From a checkpoint of a small transformer trained on Wikipedia.
Size: width 256, 17.6M parameters.
Architecture: LayerNorm before each block, rotary positions, biases, attention and MLP in parallel.
Training: a variant of SOAP for these matrices, 610M tokens, 2327 steps.
Each number is 128 + 24 x the weight over its row's rms, rounded and kept within 0 to 255. Layers, rows and columns count from 0. Numbers have three digits each. The size before them is the row's rms in percent of the matrix's.

# down: layer 8 MLP down (transposed), 1024x256, rms 0.13, rows 810-834, columns 0-127
# up: layer 8 MLP up, 1024x256, rms 0.142, rows 811-834, columns 0-127
down810 099:138114125131113145093129113151096083121135125151108129129159125124122122120162137163127092122151153136073135158100107122115111113120115087143100117177133165103141104119106166102114155097102131149108109108129126144132122093132082093171161130151157087078109182105131091140088141158130116120141114113079146167107110173149135094144216181126130176109097130145122080122133147064132170115146
up811 110:158125083139150139131107125091116136078152147151101083101178080119149134122103123146162154120143119146112135079141165116144090190108102113147118141169137098141159144121164139108123128088116126114146161143141135132120087175155148135092083126088148096125089152160167123115145085146146142151134162148135127188107121137133104129136154109151143141117096149136118086104130102125124146135120
down811 114:133084112159147152125094099113177129126186092103145139111155139094125123104160100134117144145183140134081138153191104112126124163161070117106171178152130174083125105157109156142142148128084102150123142148156114134119126116098102157119151134132096118111115132140130122096128131155136122062131114114149115154103117132156129107124106122134144163142157091123156109131099136059099139108152
up812 086:085130122103118139143141146111134116095149138133129155146150112115136137123147138143121095115123174102142154101169163113125111162143141112154129129105130123119142142075139108174126155093136136118094080129068122120125139134138164065111098152144141133148112147132092150174105137131175136161142139118129118097107094108121111118126149158144117145091097109112142090125085161155146056144142
down812 086:121103167161123146135095123119113137118092166153161138147108108157109143086105068140085142129153095135111105137121162123135144125128130158084140130118109150146125140124096123092110146121121103147138140095171118145137092142143105196132145075111110109113100104134121101137097124149116128107109130164096090146100160164141172135137105109140139144161162144110133166095186107125105179139121
up813 097:148165143122108099138112108129069160116148124078128131143129082129100157128122131151118097151141138121160137150133119146114117120088137141158167102160123109095107119108115134132103110141085114102100141142132143103120139133113119086169109093162125081140152124148120153089140151167067151156162095142127114133083144121110175162135126164183124144137139141160120180125151166184165176125111
down813 099:137135158117089134096121100119105145088140138146131135129154099110156108157119127143127148144133093149142127148120100102129143115111155130108153133125122092138133162097154083153147152155127131098108142169105095104099149144130118159112105088099113136110131148141111087134150159113126143100124109175080127095133119140142110109123143127132118128129141166124156165149135080140107121122129
up814 104:109119152160132134122149144147125099124134105133145166143135116156144143098086144090120126149130100165121089100144149137139150143126060154110118122116156144145137077103099140164121137122140105082128140132171115108109111167111111105117117163145122089197123125108147145109188133110140119166111125133109139109097155122121155086122173071109128127156125157106150114162153114120136123149164
down814 106:136143133164146102103109106132150130156091116113120135119089140101130135134135108111099103178132096116141142130135119129142191168161138141162137124126130114139127093143168150079162135169157138131127114126133112116144140121144105142123111087108123116169082136164119138153117138139111158149134110132153162184117143154140140130193146153108073117083163106160118144128104099130174141106147
up815 105:105128179120118138114107155132131127098119126150147124098139139126078157114098119126088153164152149153093113102114176155138129101166136176103132173124143144094112132145120128110122120169097112137097103156132108140143125141176152126096118148073130119095095102166112116130124140129131128132112112163092088144143077122123128136066133119134156103131106140117146120134115110124168104144122
down815 106:120152104153122131084083121138093117130113147148143122116102104154132096133126127126099135115183123141156094162121094165126130144160119125159153116144083111093106117129096136107128126132133128134090111113120131096109094129098143119132107152121126142167100094137121159091154138095094085099110114149103113137115136082101117181143130105152142111132106093129171110131121169096104165093154
up816 105:147112151148127149150120111106165097098106100146106133122166164155130099109137073135133114161103132140127132129140143133086167127105098104150053136132123048129119139124111134127105166134115139141126109169137124165157106144113098102121146124131163128163134133110139192133120093164104060093158130158143133094061120125091172123129105154120118134177121112125115100132118094160118137147128
down816 105:115116110105158107125106134095123132153158102159114175081105088140136136151152115138130154101169087149116139135137101157117097132116142122126119090132126101129158124142123128103173101105122127127120159111092196127136142106143106153140138136169132181127122090130106107071142106129151173155140136182094111117151162145111111140146134111134175175097152122139122137114136133116108163122139
up817 107:155141121142128172142157124100107129120144164150128137116099135148180132167106113095126151116133115122138100122112114127139152148178120103106112138114122095157147144126125128119112157141148106148141142137155146094131071137152102099179168128154107121117075155143123095087140107112094141137176128200097135158158109130152123113119121140148118137101110143106133142133085119140134152137093
down817 110:118176090156131167150127098100101119092165128158104136122105099161131142136156133139182108136156096146108110170104112133107119122121134170100130139111158128122167124153196127104142131156123101168086098125149113134138114125129152107142148166096124086133208132143146109123125107147136157135120137101119108158130173109138146110137186143121098089139105093122131153116087137158087148138149
up818 089:111106162124133147134152109149146118169100172130145095171098155114122091153115132131086182118122063141104104148136092154164107145125157113104107134141116106159154152095188123126096107137151130139137133112099133127098198117182124095147127123072140108121096116126100107123145161126122136093125146138127116132158172146138107104131156185124114164125123143175112142136136141131115134143164
down818 093:125139101112142139106121104130120160116125136125148105114078079149174142094060116156174093130092085114141173133099155094089134116137133122125140143131118086128140117171131139170103129151126142120157140152128102149115149087109135156117138098109133133126158137156153132139146154109130140105163093131114156104145143100085078157131127148130090095136154068114135110114094139121168123124118
up819 103:130166154140104100133141112122111132120111148165109100116127133143107145123140117167107150110155133135128143132091103108154158146153134141117160109099126165130090117085113154140125119093118182105108116103118112125155130130097134149126074099139151087121111114138128141098130132164068116153125125147143157131199131140162150166175143124138072116138122118148107169090148104159082132154102
down819 101:162164169124111100105085090111112128133132145151157162129091126091118143103168104077149133144125144136122104145107122154145123148122143162149139129129148112124155157151105162140135121157128143101141131128135126121129129104118118129157133103165145117087115163121092106131147130148115108128120110101086110072128136140129187143184136123157114136132079168167120173092119135164166111108139
up820 104:128179175120157101184129144152152143134123118184119147118101146185149141154160106159115137160135161122143098140152144121126066128099131115082149127125087135152089134091102094118124146135118145129110138129174096108118170144113143115118100133123182116141105101110155139113127119117144149146126131128111099153140124104117136144071116088150109147077162168144106104142120146152138116064119
down820 102:105061146075178103128147086131149093125127126138129144139104061124107126138133148179127157176138110095077090081103130103125101125166075139108109125111147163120140104136130146136174162105144142117153154137157105121122143139112129153093140111132129110114146111130113077151106139146145085082135138097107157116174140103156202104130145101113123134091107163103106095114123132124162127102122
up821 098:112149140119142140130134137130115107100093132115133120127151177116121103073135078089143106110123098096131134151127129113068157106146108103164138137066139094142116157150160125130115117138119110124089133137107159157139131089154179135148157171107119160135158120181083099126137143136118098143136102147103124137106174137153148141125158147168131126100124126118127126125106102134109139130125
down821 098:122161121150108125091113088171138101171159079119119113073130132130121122112114121115125117127151139113149096112099153096110145153140110141097106095148122121147158126115175106098153130145148115132138058126125145144170122122134121159173118150126147116138142125084159130121127127117130111145118153130140128155162070114132100129158148145105156127113163160108137104127160108158109123119127
up822 105:124123145162183131184123102133116121131082074166089113147147140141101135122153094121129111106115165096190182143181154137101088102096146136113103114159156128154191125129116152123110119154148123135127158112155158106136108153150107131129104097129100151127105151139118089125097128112099155148135120166102123171105081151115144113137179156126112142093131128118121084155102155110100108118166
down822 105:139130101113124145167144138113092127130102134113129062111137179099169137083117145138097135137109173131112119130115105113109141170122119113164139128123116137144129112102131126160090122128099132136154082085101149143093119128128134134138103098138078132089127157115113133121107120127091125146153128092113132101109181109094125099097114125093148145121122104135109173178137152154120120102138
up823 101:104122145121133145120129135135145104075100093110131146125088126143128138177141141112132120131139118132173129131085153146110105096128099134090140135119178140147112162136119132145168116112113142134138070105092169126094118075108118151129109123093128146154149128153096086140091124154137163146112161134123133094096123118116098154117127198130144099135125122125093189113152137117127113109123
down823 106:146145104121138117085146162175093148122112141128116171086115118114110114108174144122149131151147113144143091133146087118128128105114098153196126114154174099175145107116117132117111137109122147154137123111099133125135140138140153176105139118142147177148117155101107143120095102144152099107105141140119105138105099166130101156147151149142133153103122167125179156098131102107138103112087
up824 098:152142125101108145168131135146142136128124197141151129126105097158116140077161136112082132087130092108104136125118128112155116111145143174143106120126158130152138133202163106135079143174116154140142105126126109121147132160133111110128102124117145135133149085099121127122098150134134160073136099094125094162141090147091089196121151149180111104109150150112142163125128131126131081146099
down824 100:153143137138140176158097142152079144162106123134135133150113111144114108188085115078104102121166104155105154130104158118157149123131170150130136141131129166143156118127073146094136124156123162153158142153149114143111184114127122118133116142093108179097166098107139141129127126127129165131090135131084143129132118095113120115121084123147117147143101096119156147118118137132152129169087
up825 097:136116115148145146159146124136133108128127139092129126110131128109160160142128133094101118133122131127115126162163123166099083126133164116112141117125110074128107148089150165119113114117130117127132155118162082138116062133137103102114095165096112098112151112133162111153141113093123122136101159118118144125145139111156165104149110126151098075103111121148152160096123135145121116154074
down825 090:127130132134102140172120136117104114104136107145099121115117130136140083075134090108154152134078116111172138133121123130137156157138143125164114143077101137097118127167131100127145113091111065084129142183146141090162165179133166127081130091120137142123111092134156146128118094162146143090153115159161094144109095132113111138103130154121133154153130093133102110155130137113143149122128
up826 100:100094120125129108139099111100123146138146126121120157177135144091130122181122150133127128133117138096118120128117175124124100103157142137141130120137118129119121114118110141110125128160126146117129136106128120130166099127121098100160112135093140072121149173107125095125126184137152149130126180096134174119096102132158122109134138142092130147153101129080102142092097109126144151118124
down826 102:125120097131148130131120120135140164147111133082130167107111141112135104151116116123147152122142121131121125120114131137124132174117098100174133132118105130144110145113107155139144157075148099134139124117142123091135192132145139159116163113114085132141167134119140159131156122051102170168118113079130166085138110089152166128105108171190121143093118115122091112127147119127117125179071
up827 096:119117122114161134117115112111091095145165174139137161145139148104126126118115133138091154134110128113136133158196074124096152104117130110164118112113146146099145171150111095112158171119148129098132119164156135167124095162163154133122097124128136105123129140128125153118084122128162115113119128143151120150095125087131099096149101142116108146150144144138162116130116147091093116128111
down827 100:156121142121109110120102142125112131117130113136128138129124107147107144078116154122157169128130112136120148110125102101093120137108152139103133114111126138125141145143113144170102090122148130150151100138075074121118096139160112116087164108117111152104099116127102131124155099145150126111125139090070126127135113131147130126056156120124106106168145152125118095133121150113137157133121
up828 102:133112140147105141124092128121089164080181138112158125092101112104147148109126154100134127151154126138099115170109148104098148119084151120112122110154162089165131115128105117107138111149119137160093141112119181172124139116119114163129096130136104135170127123129161131120101142120123182151144132121149103162149117134105127157174114154159168128107147118134092156102151109140114134183148
down828 107:162145132154177082121129143081082110094123186084164137101140092103173195119115130109130105109098122121102114144139130138096089142172154107114164119117155192140135151102130135125117151126144147120124115151160121121134085153111118167150109146114147080123091130126099103136118120113137130138143122131163124128151114132114120111153116142076181117111107117165122149105138125131147090094134
up829 105:148127076171181144115119136117096170130133099126127117129108120109048126164118082132162126135155087150153123132154109158135115098131083190139149125151121153151138155134124095098125112121133084102139098133184120129137168131145142069095140092128182138120123121112106104147117093129128124149123112100098136175120159121179132134131111128101102125115144086126108133139112137165158166177137
down829 111:184102125144129135137107115133111128147126132156118140149149130133117125156125131163092160145147164144130108144109141098133102152107113132148121148132120099112126165134104107135112136172107160121124120142082102092113141140107171111169086133125090149128140119142095137088131123129156132165086134094095120088106121128149156099077141126125155143141100165070106096105140161112118140132127
up830 107:109103107147126147127137172119083085096151140129173105145120125110146109141119141093161151122116121177128136128130095152074143155131141195147157109142171121162135169122147083117097096162133127120111093138170164093106116185090124130131137128124090148131129117177122168140100109096145110154105159139120131117109136111156127153136137157100078130146144131163092143148117108154108127108105
down830 099:108116134136124136112126114145149153111133124123144137129075130139098104113143136130140110140168142082127136144131162155095140148088078121116124087140125129168114086092161170129167155100095122155108092098148123130176136088114145103128141136150162109136105147150156142131156165132125175158098121124187153145125090146157133121103116141170135171149109180132142109108153119093103134128116
up831 105:121103131152108172117153149127135116110127130123112169108123124118097125140123121139094159110112132100174142154135171120138161120129097129111108168075142102136110130117152127145071106077144092116112097139124148162091163155085107133145119098114131129167164098143169128127066129123158159136092135146089071157101147167113150141125068109143079091132103129115146133102113102121125126113122
down831 103:100157140116147114118128100090133123119138107136104132125176151158145134185163149147139100142124174137112122132128146123150125122108170141154148145107079154117152114079113109097151089105073118122178116146125146121105178097145125108156129121146155078123077192158128134142109162164093107137112128194157128118105108132160155111137159098088140157132056119148129156150113121150121154129115
up832 090:103151159117123134168146174104112134138131114120102137129131113130149135148129116125119152160104143119147146117146101127096145139150125113118125134107112148123178134145110115156122142123079116147139164150143137144092081170134090141169163151107097117137101144129117123138157117102186194134102103162123161142108090114169109143138137142136131129108129160085114136127170122123164067137093
down832 072:129134100115138118128110122159123109153130138152122157144091101109163127110122116114133078093171103161104085155104154144162116165083104113145147134156149126144130124122099132089112068158168157157150139152129105109118153134153176173117142085160130111111164096173152110114106126111108087118151143137140122100132149126093124145096145110126125145130164118139159147122106114133099174130141
up833 092:152150096140145174114106116118167146098129094117100121132104120143107122188090118136151178084128166155116143119151102149162139149101115100153109126104123144154152140142075087089143135113098113148114154108132118100094104152115099118124140146172143128107169099130106126135145122094119165115120128136122137121147133154138127126152152123109123107129118071128141027098102163120103105119168
down833 094:139109163135135138121175109131109122122142110173136110145115141137180095124108142102125139154167120155058160178143125145117114129137126165124157128078134119142105123134139141100099149099131133106128117156186094125119150147119128164123127159115118130126169115131128143077120125118126127142116179118146150143092129140199113087098128122139121122115113078183122139152068153125132138163119
up834 097:147139079141131135131140129137132108105133090139130115087150136163147123179134131129135136127109109133113135153100131150127140071142135128098092121139167126132152093119148106100142182117134116112133144133126158160127124154121110141109123139124130041157107117165148165124091196143083119123116135169118123106151113112153158131112150080146159128120115119110104156144116153107109119116144
down834 103:128081109159138113115152157126156123172129149145158139116149153135099159088156129101142118138084111125167116125104163119127122105153128150138118084117155096109134125103107116176075102112103167107115133147110099113129128164128129095145158118117121147134124160096110154140105155150149137100114119108140173168125149107126160146117127147155117136111112160122108155160142147193135105122187